Weights of a small transformer language model: 3 heads of 64.
Each number is 128 + 32 x the weight over its row's rms, rounded and kept within 0 to 255. Layers, rows and columns count from 0. Numbers have three digits each. The size before them is the row's rms in percent of the matrix's.

# layer 2 MLP down (transposed), 768x192, rms 0.204, rows 369-475, columns 0-63
100:093137129075088116135135160102111158135127199066088076106128133083131076101073173132131104110073134145086116180120089103126145113129093103193142152160217123138085085048103121186110102115107150
106:100123173096065109107173079087103055120156109137171117100099160080116113153142150146106168156154115079120125098109131119069165117123067140123119103170134140097115123133134142115105147106146082
103:105145173086138079156124170121124075137121121113130122089176115152163157168108215076120136151127106069162129179129127181102097132175143137210110096172133123093125109138164127143235121111103148
098:130140129155087122092145088140149110125133136118164129133134130056141134104207120093130057124176159074138194104159152132126097177111138180139134107155104100099151146111147111123140123108087097
084:109099102109141114147203194148150138048086149142165110155160093154146157115139197099154108099152187076151123141154109144146098133091141096081076145120166141148104117136111146132179092121106112
104:082138166079137149146114147110089175060125148140094130124165080082108116102094157142089107137129165061114157169203151182120111189157124091149188121120131167127120118120166135141111124133147143
108:083158085124130130188163174093130135059135157139181064138138211118145118093092106109124162115093162154104091122134163122139098086117121112122126140135131116066089162146164100156157123134148155
096:124127088121147046081183086164112113103144141193129107187089083153133089122118160186151118126165163186095147102120067166102146104121111129133137142155114153155132048103116106120074070116120162
110:175118135171148129111160150122111179102151145148144155142084120199129042148167138131091143151130142140156126119171147134102070097116126105107077125150086126140112138132113111121141187112121097
098:162118098196163124140101144068165106107178075092133120123145154102101077130164150140111098086119086167128138108179132148164140109139106149137087177158139139168142180113155179102127053095166100
110:099118143105112134151074119113167118115118141117154097056139134143098152160126120156159154078104063132126109162162118133108148109149117121146148109110045161092195138128089120127196141101124137
129:129122111150104171134143098116095126136127123133075133187134210107101059131122123080193093135139079152167147092119114087118079119098107119151124185123099141145067127165132125149083138117138180
094:139157101153066123128122139120097104107109110067117123155062138124121164195124176172145169135102146125172135129121104121159106113084135096105148098127156103144161105120125082127113043120102118
094:077134153102093108140152115145092091092107154109106125138107113123111094142109178114127107119116162103220189131113171095223095137129116140100145074113076165081156133097126075120132129164106121
100:113145188114112176102098138135134114152150167141204108179194135093154143148139120053141180143103107178153090183135115133075114135110113097120080149154184136159108124134150140113106118171124132
103:137156117077167093105171076100119167082148115067113170123132141125130049148121120173133132158119178079132117124117183153180124109117151088207129096156082170149134123155163132080128129105122161
095:104130119131127141111101157163052169187175160096207130133141122126156099106132083183177103183167105132125119097164153104058076107120086072145132152147151158156116130128150111110042182135102097
106:150207119127147128065088089146178084068164127160141095133114150120128060157127128141103121167114107139189109177170112089142101126109097086127119147161119114169134187135117161091158113130151091
095:119159108105098027123140176139146126081115093159139135146100107114189081110148116123122118044102105108069181085142108134099137108119162159135121099182109145113099128138145162101112120116101124
109:171071180179133179142153122083126161087122135142123134158132098098086148087084120178171095156139108134115129083169116117146119118094097162181133134087104105148102178102113211169149125133084171
089:100092112115189061160166132104125134116172168144102069118138130123085167214118085123133100087113117084131079133143122071140127092107119118158121120176155197164137046133096130137111148118061115
089:123105122128156116161146179143093046164186137104136110207125133100161158145129117113090190137152141174089131141177083092100114145139153076151130118134165147095111120065112194109091126169156126
098:050139143143132168096137147145094084176136055154155171150096203123188150111113162208076186086126127122169107083130097155086114127125109067094116109127123143129112045145110169159103152136110145
097:090176090098145123112102118141065089078136178132149144197145072117149193145153096105139165162154129137105132131129080073135122130136129145147145115149160122056131121131097156158097084159131174
116:159162136085103144188144141185127110134164155144181118166232101124103102133103093140214094121115111094064107139127135126099168173123151158159051124126137121117127137094140124109160131086188054
107:129142190148116143130197122095125078142159158165104130122141143125090116117131141087166128173096095149068088108095128135186152090110189148155119126109141112186154154093148116124083095103138112
108:121101133105171115108141092141132127082084131121099182170115095107123126216177155166139076130128117104117128143124152109156124176109114166157222097167121159178115141128120098126136094131132109
089:143143103124097114121134168208133141157050183065138143148103123177145101105119137120206129151183113052130131104130116138096128142157143085126092166135193098176115126181119129101112085166142154
100:135135115162113136095131125149120095140076123095183123185082175068161130120114100153120098144110083186107125128144123162143146162143138171075065091173180130124088143134105138202122141129113121
101:161126156097177192163159078080110164098118107103106078074080108111204108148108128059090116141104164202138134127111113150147129125136113113174107090159109139067118069143063071194044136131123119
099:095128158090094151108052187108108174113199099091103145088100137116140171152156108058099126088153115092111096165148158130107133113147113124195121136125141105092182074122103195134128180136138108
099:185115145091141112175133172180149115104127132121157112108105082131137116119150141167078086068167102135107083061105119136098196165154191130160106130112100170143137067155081124138112179094099127
122:133091147193160124130089106181151102129055214169120147108129171114166122046102131107118124159151160118112094108170091107156120090149125097141120113137134091108112125148138101085145144149146098
096:095081132140071125115123042118176118129121095119133168091106123122123119097178093086161135106194108146121156073156108149123188182108152101157120105177066102075118109119156123174112173173094170
118:159178159110153184136119088135129138097132150140106182129127095135126122128125121055167162207082119142114083142162198129121120190117136152117136100115091174105178148126163142126119111122141088
098:076078164128120110169150133125101130126155067140104110111176114114139124166148124142161101138081201187143130141091079099144118201078140127195110136171103089099124142134116072146109090139170137
098:150143128090174142126117150117123195049094108170162112125186097137104158162077175150141151082078115131153171170131132147144153094108108099130108176115180172127085120135071106121071082182165166
080:085116153122099165143127213109148158148091128109106129151165149178093084106188100191149159138121163134124120190151091103174087095144203164158165109136135117085144137166090194111132106090160112
107:110094166116145191088091145055154120091095135124135082098174155146127126159149132121134149154158170102103100152072146082192083098123134183094159143177149113126140131099148084168098075122106151
098:148128185157152129146140130151160138095117069090119017159141121120111178107174130103119126102133161104092124174130138174073105128181137152103106082113118089089096157097138139130099135089126151
102:074085133106147150098173130083153148129101109110135106162175168125121182120135079141131182126083113170136130163080066131138096108121130105192086101131163178132116115140093197108151130124138055
121:100167114096154120202176148131133094209109089138125081169137112159102113164073143166119094133098115109150073125137168118081169072139147081094115092136105128115134177084141078132092115081148151
098:127154089177036170131133172190114149098107128112131061136176093102159116155107175146164126099131050135101169101160164081085082112077125142127118102208130112146114136127096175099159112166127103
087:134113146206137100132130172179172159053131136058139065158126103200148138111102165102170107113116179154069117129142099144136116107158177141096123100161149135170136174132118111124124138123163151
108:136140126095100162136126111141081110130208097078146139089147143110124117170156101042152105159125123137185112128072116096059162139076113098105150110122104136127201118154111095120148076151161102
098:152124171171133168146119098167109135085120136134137073091089098127107164172132138190176121164158177101136081098130096108128101085116124145179143123132129105119132173110172120116167060131113125
102:130152175224160187143092118133119167112127118177190130112137140123113133113155121071140158133091132153144079094125158161125140096181116122113093100098135137174079154164132055131100109089161061
101:169052147068039147125175125075113109105198153094098093150095119106124188078128142189114137128212123118067145077154132124147132095090117102169219138096139115159120064073154106154147135155143159
103:143165144110164109113183111125094132126150102146139191181173120130101108118157067113153178126173086123123116106093097088147069153155077166129132093147129182110106134117091120191172131111145131
098:135106141152143151111104141100143070066161100080113155135162139073188103162181149158119136104151158153138170155086124121090059086130146140117083151178102099122143120081142081131073109118146094
104:104136134101156062148094094168112194074092125137145139176143108122136071129184126075070198112108110139093139162069121095169121173114131126144099188104148147175141113179006143170119134111177109
105:044166077121101129200157177156163177144116126150116156172129175103123118135187128117161153117123131193096206104080156099137138111099118119160159080109142092104131093157095118186155122091106096
098:095128168105114152116116175148108119152179078160146126109116127102122105139106120092172131077086106123115136153123125123117140123089130071147095147150109096080119176155098126196045157176209141
097:108173120151121035073128099181110142092147142117123043123138131190255083097146147116141146137122079139132116093097137144098134129150119136130111113128129113143163102086072121094103148169154179
091:142168052131149147135212104150080134154102200184167154119156110155210069087114154194165127135110125121142139118162143128084154141061195079128132134072147125122097174124153078144133104107106183
092:092140208166128130159108049100083135139150119201130124112113141131080122120104136145131183100205175119131178175117151193186068129109212170130111061166165165119107117084077106162157140158133169
107:140145134166078155129132105122120118149152184134084099134133106108137133132081139158074163080114170144188102091071133160158123128104217161143078112097098144084132131177088124084155148107148134
097:167116130146110141111237119147125118076166099120161108131139147169173153088138111099160115067130115125154135144110155174166094121144109097145153104164098126089091134143179087091105102132082166
089:085111103092121141092171147101106132150131098153104108130174084162155137096113147175139123149125147126194133099123068192082169151149127142171142141110162137093203069143106141137150122121076169
100:145110106104154105150127115072136138175138142137163190167094095112075183091126113143028218172127109104145118127066112093142099108109165156151194155119111122169131133140167139164138136162100122
102:219171169106115127196059090165109077197109123105100119144160169139151114131156103103160185176137147104078085137112174137130065125070113118103071120082104176109123174163151119100134167093113133
099:121151131106067127156103142114139137160120106135083118154112103137189074085107183161094125128173136137097129106099107056138127092108107169159127188095182077153129077149139183071152138158173154
102:120125191125132165130128107115122116116210128175198128141154161146069138097142140151152162132142100126119098082122167081139080144128125100118135080141123163104078112117076156138091153164088135
109:149152108116086125109101086124158135128134120134149122088070079126208084129131160110151165143141085135122068083105079105123181129112166082138148085191103182125121120137079108069177164168186085
091:025060085156089121083119143146096102167080128054048126119152129111104114120135199113129132150116135146152164077142171152193126081148090155175116109088140156131101130104123152131120184163140172
099:125163098119157145045067090132127105087101070115151153068136153128128100078115135098177104095147124193130165141137148116066164126104134062204236158198149154125181098136147138109081144172105166
107:185071154103196113093132134094149169123121101137062154135116126152068128189097112156044190064092067128117118148174077115142147076141109117099113123148109144161120152083070132116144175106157138
107:109142080127172104099160146114124142183133131150110130163130150128093099140130133101132117119153126136126048103205067126121127115147097110163162129129138072076163131144147082145094143166124152
100:174117161135135078177101121147112183105165146120080190101161138142093140123116098117148152091166129184124189121161169153147132100112156191140108143147111155115176110120141153100112074102057139
099:156112085143116108135185106185117192190088102102110122128142114082133165144144105126182177141140168164100148099138116073122132157193164067132107164120137070078118132128143131134080091140080127
104:148123148075141089143127102151147128159100150103131120153130128112131121100132129092098115144135143104149092115165244103153118127106121108123158144178157141149095145145159087149107132160164163
123:180161140090117107143117094181166115071060128140105108109070179189095106120112086148112110141130181159091140108088075167120240146120110111084060168119114150133129105125146122160091100081131078
088:067164099082133166136101078103162128126117135230143116155145177110189092103137101149144151115167123159185158123138158097098145110144125112121116137100106113160107108172116103128060156111126135
094:113119171134141093118168168100155092204173103081170172064185150163083181108186167109165042143136116101114117133169162143130174119168061100151118105136115170096099144160132214132094141136106152
107:174163128124093121115128152073070109127111132133133136072083124133032096137113130117081116239144119141122057100188098115140138134072117090155152112143168127133131100112104123157110131113160184
116:110097112177062113087114200128087054165118117107115106153080108116107138159150136116150113177123111111179167088144170120161071131167097130130137140148124097142150097149101107159120127133108172
099:115115098204103123157148102090100157084150139109124084042187098114112195112209143125130113090105120130152086127152206077119144079117092089120093126147062128218153092107140081154125172107119124
091:146120158132152105187120133126092174109122127119129177098145154162115078132149080144101129140146145125166204158108156181113154071060167147108094093081111127100126126168124141101149109141142137
092:108156134089210115144154099167138084087153149076116106101177168117123099045172102214133142176099110081149162117125089098120141147126105158139126145116134144119121126079178173119189111109143161
106:116189083156083109121123070149148092163134159122073172125113126039162130101103109099152102134165134149154161095133143080163122186134125093171122185103185115107142095130132160156156140093106164
092:140140080132109075089109083139101185116149173041138100120140097143205055127143100125109177153148170151141109106138168133067065119199104134122124189090162180118137123077135135140142128118103146
094:127091157142172094100114092126138138126120111109137170158129151110087149165138100134115174181114161144144111123133128122142088097172121146134079119130128146174052131133113100103088114113101065
097:116100070099146062112188134183152131102146133146143145156116109151097140155142060111049186101086092120138104185145119115107145130131127123160130153123101168138106136083110117146129139145162149
097:080175109133095120117147117123149107131136168117119074015108126091186069112112108121087119126191108103135138110140157138058111089130078145133184123127142079082203134122191125149158097165159143
097:071187137111092143180163127124102122144137142131141157095182089146170152102074136142131101090103149065166111088158125119105138122170100110119117165085085131119091132134147050134192169115090150
095:191151062104091069126158083117121138098136154150082165176104104150196128072103098112074110061103166128150108142139120117054109136142186160154121092096143159169100150103108066095145122116101104
105:103087120114180108136168125119150137115134143115135048136103138091145151176166151154135168125077085046125134164162155094116148182132127095118095120113097098138114201049148100077175063103150130
089:115140155129165093119164157114094123150127084152185127144132097128151092175114148089090123106134117110137168069163106146153209151114131093119147130180120154121126149161037106192113134147136148
106:146096128128113167124078137100115080107084106168124148198156205170117156053125094106188154190175092125145155171137152168114084097099155205178109119131166177095166096115160120101138115123107134
122:047119049137121152110124142133154056137156100127086126159192115117142127114095128137083102099145145078081167151102086109128157170129080136200165125113155163157167079156129150182093139125102134
125:101157128160140151155095187107126151085099192122131121152184100108011205170172113150138090114147089149109078094156152154170146184092192148090119124116050113089145144133153153093144132075072163
104:125114128144113148156112149107143155130175122116117132137128093136082155120085121151138158178056072099107150078146090033115148050138151149161124087144183104076175138137164143161091145125077115
096:185132105116018148143116118144114078109160116158147131128106163140131093156140161142202141125098097121111110114170115135132168118095181099136152115134145207047134153122133101121108143122062119
103:207149093120078113141087155163174107169122084155211106206150108098065109139102157124161126167168121142080164131079143115149112168126172092078129043165111063099167140095135150095136171178126163
088:121149131177109090069138107101141143074099166120160130066142075136154161132131121098114193168094102128131104130175127167185138140135176141141145124206062110101081133120124140120124198151108156
095:107152160128100193169110215098149167135123154065118217133191145132075121071093172150112106100189115151114087080111174141136148101101156138120125108104130162105141165192076147135091160151144102
096:162126131163122051092120151129118169092108137178122115080146105166127134132126046161163130099103084169155169148151119179152139137168143164098089091189123165172105131089148128101137139112099116
114:078068149164172115114099139077125078140156103114226153138124136176102127154153116075128090137146148168087187127074094165082124089118167117141156157159175130067159097132095079133160099135134079
091:151154118096153161135096146099112121163079114160127075217159150093117133102138122122174152076175083128035133103173116110110109119189172126128094144137137171091095112151138188099133169121108113
102:107168201115100131130141124117134147107052129100136117139084144137101133095140084208106170101120104157091133184160146191186102112169119123092077179105142142124076141137099190093078107122116094
103:114127119145108095108193099107106058134184156135106093111152152147187125103101098139123141122113166073169125135112167111116127099084102171156162142081164131193103137171110112136115083123150147
091:111179136078170069146098105148110151170140116126115072022138119139204125138117098068112077116114134122117089134123094128096139133134127164103142151136126132081107117134119160151145101110146188
100:141120099110131140107129094116111122137108168115087199091167137180145118145118098140144130096093143137185112116128138093143149053086148143212091138086077082164138067127151132108116122085101177
102:149143116166168126095080104152111127075151138132142175158168154094196079177116067128191094112110140141172174138128129216117129137140129136142126135109147091114121118178159137136112113117120095
104:108138147137132140200086137126122084130170072109128112135130106135133150081107173105140129159156083138118118222118136119097130078180114148155108140162179144151178069125121117109072158132033149
097:065154102106113165100048090161152144196135133180155127104145112142090053194152072101145031186085148164133108106134147120157144115135141141135160129159129094122176127141114129092095126118143102
088:129165085072098095164132130145126135130148072123152114058142116140212110174118143103189209076166109118120146143167115106173132130137128167156081134094139149120103110075133144131173191162158124
# layer 2 MLP up, 768x192, rms 0.205, rows 370-476, columns 0-63
095:117124126140147158119090125112174159142148122142114112105170157177148107144099137111095070151126163119099098072133143116178111123111080080128114151169141158131078109102126110170105073095130129
101:053123127159125120172104116180110101141166142115147127172180163136088161092105176158160134107113087154171124181188147129072102148120133121164128128141097111116100174097109115109209166135086112
092:156152091161155148114112136126120143204166147168083127136127120105154115125159108106154104101053187117098080116146101166131059117096085129151152177176131141139122135099138142176108170099213160
090:092153163137129145135124171133139130132162174128137168157081117164112101113078080093133137143074174109138156103151098188094151059080071201170140129202058125141134116138162134117166130201145132
094:108075087107064130111121140136094129131130112148168113124127147145144115114146155128088100176136080142106168127145103103127145184099173185098169141116144084164110147091169101159096108076091107
100:131178123166042130123092091147103079060140126118089136129104100127132126101120144143105131095130112107079090172134174136190156200160199096152171077194102081109119133185148124130108167152137140
091:143135164138127166154129128171120120089132103105144095173082089053123107128139201172141103158143145109089190089102150159141210173135097100127085147125161212081185154088123140087122084144157148
116:102112169096140108103143186133101172118104194134090151101078168163139058100156203155120077109102130104217128119131110127138110076161126100137122185137142149120150121124122075071132154126047088
096:061138126117082082156166177139110095118143152126119177124142130084089098176061142100073149155129121141086124109175093137126128157162167080109105106139081152108165124111127127122150132086116120
114:137130102070111146134211079149111130124132144180139138137160071138124152096122186123114143126104077162089174172117140156140146135098097105108110122107105203154119149099118112150218113059112066
111:116096123163107183114150068115135126149177113138114134122066125142095128131108125166167107126158082117188190148104087131151054177152088098092134175122090130059110125106106211147117121155090127
100:133143067167121130123131084131078151101127150140151100118118076115125184133161139128189120124159114099093090127108114174137172186104125135103082128145181116150066114142192182163108072127115168
096:160076160153076133096088167130115123080138115080099093113150187101089160095125147124160067132133139118204161153105048112162149134116102057139137149100153194118176166135103163160115072122088158
099:099138103109132125082119151080151079124133141098102109190140189109111133180113134158163140101143049152143103148156150144168181117067121080104173136110108152164137203118129178146154142094170146
104:151140162079136107116141114111124155123143148167126130106097153110133145139097172119148131129069141116119101137141129115176094080155138123167143147108089155126122124178103215111140113170116127
094:088135130172101129088145095139128180150120141112062135131192110092155109093079083134125122148149129105088129131218128127146125138142125048174109122139144157122111126109175205194132122143125102
103:127127072123117138160116172179144160143083154114094197113137129132152099119079137056136159151125092113149119161153126131117132151108075144168069162083169158119194187186156109148131198121117124
106:116106145096161120080111169083159166081140144127076163145154132153117144115117091112114126090101126099121086089128168130130142172161080122171150125150133217085147152146126145129129034132152086
108:117065138118139098124103116162034087116092182057067162081094123190151133143159105174114117160136168135152156162169161095188120130074065122124151168118128119146204111080189124134095119160124101
097:111157110176101141099159087131105105059065124152181104117090127128121110168121126111106153119060038146114131133110209140159134149147136116101195173177094164102168134115139114102174166096121110
086:202150113157103147185105136175135147139166162085133140097101058155149073112133220132148124108146156106135130142133150092092151111118146139152104120232122120089114109115208132171143118138176118
102:126128143158122052102147127098138173110094177150050134123106167157111130143102131114118145144099132072158146122107119121222173108137158102108129124068119105137122147147153137096113154106221097
098:110148106141091083167098082149058110101149103154154172082108163130164089081187181138149151096125129182051093095104167097130149064136067133159086144106140121183124086113187095144147168162109177
122:080120137126157091149129162146104106158144158121142160131126147140140104137114172149154107145105075124092148086144063111097137144096181136185119117116162086060108105060165181099155188130189147
111:094161119160163136100040109112121143253109141091131151159110139111075130156108108156164126192125117096087140153156138137126147129128137154175082106187110093155120128199090085145132137165074104
115:135043159152168095113131127137077107094120164147189159166062116098097209158143107154147136148087097096136151139111118115125115085088168083168105062134054159160171126153143154155094105085086110
101:095099042146089079160134136123122189123143111175131123134128166056123075116125124144095125119119175106121132072188157106142149096160129121135198140122146033111148133134096095127166168141142106
105:118069128130148113179131128128140091100116104166065101144160140153166105144149176126126126059135170099128101145117149205202188121141135118116165173147165130093085100107112201122111171157156148
105:139110122105130140143124140140166129094112128094100087124133097106163176178062103055116126130128127103116160114122149119184135218163096128132159133139102120108111107093136062213148108087127132
099:092124161122144112150070107141161129115083141128058136132145062170113125114111137159166090152145128154124102127061136129101087105149127114089157176192115077122121133142096135116187144136172159
106:134140145157119113115104111171191114125163160170102164141103139120143104114173106115149085108138105107128163101104113115129133136112160136153132126095142145059108110112101121170137113137108131
112:134094112196155131095126172114130103106104141120151189074106096108159145064149157158102085138123173150139154080190115134164163145083124105133105100116103126140170104137159129133163098107156115
096:154158041145137149134133180125102176108130156040111103132125140156093080126081131147120134140148141138166066088136150141154084104163028150129129097109177101040158113121102102137118173105123088
109:160138142175151151202113116145137180122103102139078169152182170142120093156101133138120112113125167112125183114140126130145149160112126151089146101111103117143159165124147130062136088122106092
099:142093177109133106119167132157109146132097145141136103111089156109145159119114141176171159167119179157128170168068094094109077106122174136173155144092133120136125110171118060145147107141130154
095:104139142123135165142114159130198101086064124144198153156135110164129087094098114111113159147135114105143131119164158137168105137113114134121117142115126102133137095068155182110147135173110140
083:121143115152166136119071116086125147115111136144143080147147082148121145117108102122166133179088106111092133148092095160083100200084136113135111056091066218097088156130171093130109043089151118
114:103099111123170166141086149150145139135140123060063082136173132111134135144172082152109130104133158158095106151113169115153106137047140157113115194121163136134131115120164094168134108024110179
095:143164095169128171148157121100111141113172162165125125078155109169118118142133178114106088117175137109084140093105100136096107147098096134170145098119150183022139181153174148163219117200138165
101:145141056108103123110139079116122181111155157175128123078147189091098151157142130124123146137081185153187087151124108174109125125117077127143131122161112110094073100100152106096134118133159109
114:095167150099136149153083157111097119156125150133128182145106102085104096125088162166124203170114064067119143157161142100134143126159136137092124091155133096160162101094121164129096108176169138
097:039107121177092096158162121169130122106145131096065159152097074130129117184122106102150129152112101142101095088144157155092129100147132135148140076165157159107083102110096157048139080155125141
082:159121125061087144116075080078076127148109093171115190150069125111134104181080111064068138113104107140148105082134101114161123122093125108114221169169080121076114067125154150178140152155146144
105:125113078114133195126123155109127094072105138166101145104126143085163142100086101134127088139080154098076104166138094061135155225143124115127121090122092115089093139144120101141142124115137135
097:140079163143146124140141153087107133125152158157131130125131183134075107118134177133072118086080117121100119182088133077127127159173159087176026130140098112098116177104120093128176079137161082
104:122144097104111131101078131085090112102128139127097065161173164102161131090131120130164072134189096181076110118142132086133110142096103129140123128081162175101106103121113061076105187163155163
104:110106177108122104139185130110176125116095164159124111085120173088153134100154142075162149107087110094147135098105161131099159097177144103105140112157077148197140139102166145061154108079111163
102:050101127206088110128143138112114112114084109119077167183142134096177156150128140183165162117108103130129122127108121081146125091125114148161132128115126088158131126099163122151113070089136141
092:086101098123151090078154136109094140133150130110090148188160159113075152090144090150141162136109095152168163124123102124104097161104100107162110153178181129176152078180140125129115151181118142
103:046138087120162125139065105075122126110130109105133160138098105132150142123138147121137179125061096140134079184129103146139090149117136162136113102104150116198145146117130160125138097125168216
104:102122156103131133154109121163152116180131177155092140141039168082149122128127142128116132210126125113132142161123094132129143089155141125193174110153158122109099121098150109203144136060127092
104:115118136144123107091137154143148179058128105144172172136133158109122123125152116061120067121082149060135111133085156063149155082101192136184067163151122173066130146133094145129097126154184104
095:132144108104103115061150109092094124124147099111085156107111111146151124101178141063107144116130096071161161131100166160130146186083075177113168130088115131090116180093118118159112104173085057
094:077098085143107111126157152064113153096097132137133089174135135172099161109123104152070116121135166072104130052184121124146130205179106116089121131175177115097094116150089127161092133145155114
095:105133122171155119171162186159148133149097155127117107144123081159094146102094169141175124164159128162056078095105190064110165107105077116164176135160101064068105042151115103160159134113121173
100:118055108088075127080140171138107137115156151109080128110102122191155131128084133164094112108129165160141084172088140150156162098028158110210132149095100127115130139137133142146148143153078141
094:107098059117145167148185091122154158136084134108170111166101089113103144112099064179120105117163154166143188161106105121135133133115079114196100151162142142119133154134154066145133156150140121
092:113129136130069106118119154126118072117156129152111145130158145200150175197078116097198130118110186139149143166171171147146167106110172127100132125120139161178069203145119155094161090133141075
096:097118130159157129161122194084088131148118131120199140113146049106132158192113107098158200162133163170141084055139154178138146078114127086078096129092111101111144112144143112128079164192101128
102:113104104131096125077075182139138101133123122125115123130114129123130138085085147141124196135119131099084138111210157123165134044135157092130130072029159131175139124178182131096130130065158204
097:134133174170150094101127098137131189117148088111119081153104097113114134117120103162110127169096149155146152180150088121144031099096131160072143186170163131179161116159158108126067173091172145
099:185105089141131184100091147125091138093172147111113119108122106124119196193168168150136142148157152091094110182067109120100109065152133147132109108127104132110121148124167059159160109114160125
109:081025127088107131088139117103147070147122142086115124134106122112183124089057135138138104068135116093180115166081191127108197185109119133132147151172118162125098168136111143151131195108146132
090:098153140121158073094157142204134132151155189146142106130168121073108110151146077081093114139105121141125122145173136164208105069131147126144107178123121141080127126137121150125055103122117101
100:124060122131134141167138145175159060105121100123101163142122143141066156106146136152135126133124153095127151115122113161058128137058135151157116085181135162116161142049179095135099175146148096
105:150167134133150161178157094104194176087087123189131122164066187075089168146127132130104158172089133165047100123082128149109157124133106101176171089140112140147106112128118134115202162126144112
105:146118104142085179109087109185112102073179117175160124097109075080168161132107075127122124132114124114129152149107163140124130169053142130116086169077184132133099153094157158095179214132106146
098:116134145137051132169116091117154094108123089057099182176128141150115197126065112146133106123164135161112162114090157166156200111199129148113147180158142129136094166166089166113126087131125124
100:140167222105088101165098082075153092083100118061111085092131187087148105067116087140096075170104113116122110185175146167133169179104123179174140196149127115184170140121142141143152170115132129
102:161069125114189059160150141138132158171095189174097143137111188167121089097110116093158128187111144143179195103145136103146138133100128115115067052169104098135131182132122145146152190101142180
122:106121103181125161091158110122165088073136158181117114060068155140123174144127112130146116104128107228175136103120140113145172102149110123130136192123076102149104070102102061131174101110157171
087:122126073195152136160131103099112118131132094150145097181127157135162131149114130137167093136194118124071135081126125155110146151159127157114179112108169181123106058102141103089115110168142166
099:168135121135152165152079077169136144171058135157179138117143113136103123137076150056149117151151110168100144082108176121097110158096174107168082151161129171125123135068089107105112119128144094
097:120106129118157126130154101106143167185183128123107119112150187095131076122072149108110136152091094154179116135132137067142101168089120116121155164164149144081116128142121130140132142090152093
113:142142133117132133101131124144113140153143179112133172179132155093123112134117095105145146103113160120112110132181123095147073089136077221110155106137110131098200158140161159151148139073077156
097:124129124125122170167117203110171115109123120107089163164122114137164075146070127151096136142146132140126120097147123128169085134106154145136061136176160115142107166155160162175112069122119173
090:139118090121084132102155118123143113094136126098099080133104157120081147111108139155155180157097107187095105084101098142137125128143129147176182144245167092159065103043148141172147154162099141
096:088133110104140185078087123108190152149135148113138172197137129111187143173190167141125133135127147145149168151155125141139124121051177144138132139095156140132106112071092147136114142111126136
108:124108156118115143169161060125143097111072179158121185128086126124136144099158168108171078117094079103158132137059172122144154106093150153165141129141127134140103103150143126090103126121112113
099:074134064102144132115120129149105154114078126151150186137053138143097171124165122134087155192123172066114122051109115121126151118115156091111153170129139167177160085125104070063125133114102102
094:144136096122146161124165076091178135140141162077187123130136130012118181198094132206146135123164139116165114143088144090149137114098087164153112175084094156096134135125150109163191132089095115
099:078113152147175118066117125099184115041146149092089129202145153120097082153098169137149075108135106083124093160143178139117090058155112154108126122138118156181100172118103132140180160155114168
095:153120133205121074138182117126108108156117118158153124149061129129086179130144116090089203135096097095159125139124134130132078154087094111134088129160138122148113122128121120154070174189150110
097:127179103147082150151121157148170131149148145102164156132122184219082195091141168115104107160111154114148110059117108152177132155222117148083121077112137090138113150105106109128050143091202162
099:099159120099107159144078131093172117111156078155099151164143153145066107105116093178116136144136111133118169066145157100141140157063162141091144120143141153131175137125108174140122140151145163
099:095147093146123145095148111175139088115046094163124130151123104156113105136123147125128177182090141123144164173102060128102168122125132104096130193151144133097116104127072139132131112107094164
093:089103169109101151121083084119149102142122128098152167111116141087185138112170207088100143105116104075143142231136084151127176151146148101173124144168155106108112130131092090140109137119105140
099:103159070151135120135146125076058163141158153161105081153125154134053135104088151148113162127128117127145129131135099120086101179110139146132059157111168145130164176132116139088129145094082138
123:146159124122127186139121070174168070087102117142129076140127141097131207118164112131064153115092109116137179169086139107163145140166141093176124091171111100135129104141132184148085124135110200
114:082110162151098109134106159122141124109171162074118127123120135101128146128088167145114118193134103134164112125131129181085095158158131124128070095138153125115130192181134146077079097134151159
097:156140160129145120133107112117107185076115134132132171139101112108132154104098100090153135167113170120186085153149033102136063112088141096140124191162122115123143149194118135180109170140076103
099:150120142138162152142045111083140122152093160166155137170182137118087132124148108142133064121155140183109136100165148109118109138103114075148181119143130130098137157123062115134161112112065147
100:155152133137119114186127176182147135187145136128107070066153107127128084169093150115093087199048147194135125106184143102123122132159156174170096132122163060125134181130140111159163108116078106
099:165104134134185075110140142161143169129127104086139123132184151106055055135163103153105092157070152091155111072197132193117151102124105111134130067096136156146193172186135060111111146174123158
098:066145148142078112104123126132100113099127139098093141099074168144144141097101132143137096055146125105157127158084175138195196176123096143076113141084110136144145105166148212135124188115124116
102:160132137184150152117079174107141121133190170159124184114158149141123143132171119057134148104093124108142129152102139092123056107156112126154184159158123064122129137123124145147103139123129131
109:142119126113087136114121105130116170169111142161117110106050090084110160124118110110136167140097144113181130153103187096096122156114170119123139132130161148119156119139130092138146140105084103
097:130151140124089164140141164097128103163123195163117120090084172125103153107113112193159058118130148080139176079173145156150124141124149130134216147136122087082120124119163098173180157136033128
102:105090118127125146134056096149075131124165102121087160110116116110157094154169135179121152118111135090063118148127116161146089132121142122113135092099145156154135067153115173100133125161123066
099:074127132087079126069169146104066093098115101158146094145157180147115075133112164123144124123095092146104109094148102145157106129119067118107140130148049061104119120112077189105175148157065137
096:183160138148136087149163054115144104088220135136129178134109121145134096140152084092144089108134154198155098101141077140157137100109149138136155187088145117081096101122140118142141116083114094
100:161090186119114146130146089097085101114105149077129142128137102151056127102171117111117117077116099120143160116134112118155119156112162122164090144173084124116151197161174093157137158217143081
100:119122158163173200135159134111165114134149173201169200171137131131106086097121093157194123154104150112111123163172143141113135194122117134045072136115098138154101117133107105093106145072109107
101:161162140080167141114144111125174130144152121128092141130096141125107123074069144125166148114128101114143147185094186162146145115123138085102146228113117086105094111142137084107090209155121138
098:145110108150132156097129131181089110124114139146128124158140146151151095090084154072168168135184139096142079122034071186109167076088065145126151108093117142099168145159094125133143149152110107
088:095115110123141104108085160108166130178118128135181142148084148142138058126167141072124095080087169145152146122131114099134155090120152194132106178109101159156151178097144096083080111138052157
101:110133140142131156129102145066116115178180136115144106132134116129142060138117123123169137094137084168163112123088114173107188114094154116166216127164163192186158144145108103109077098106104165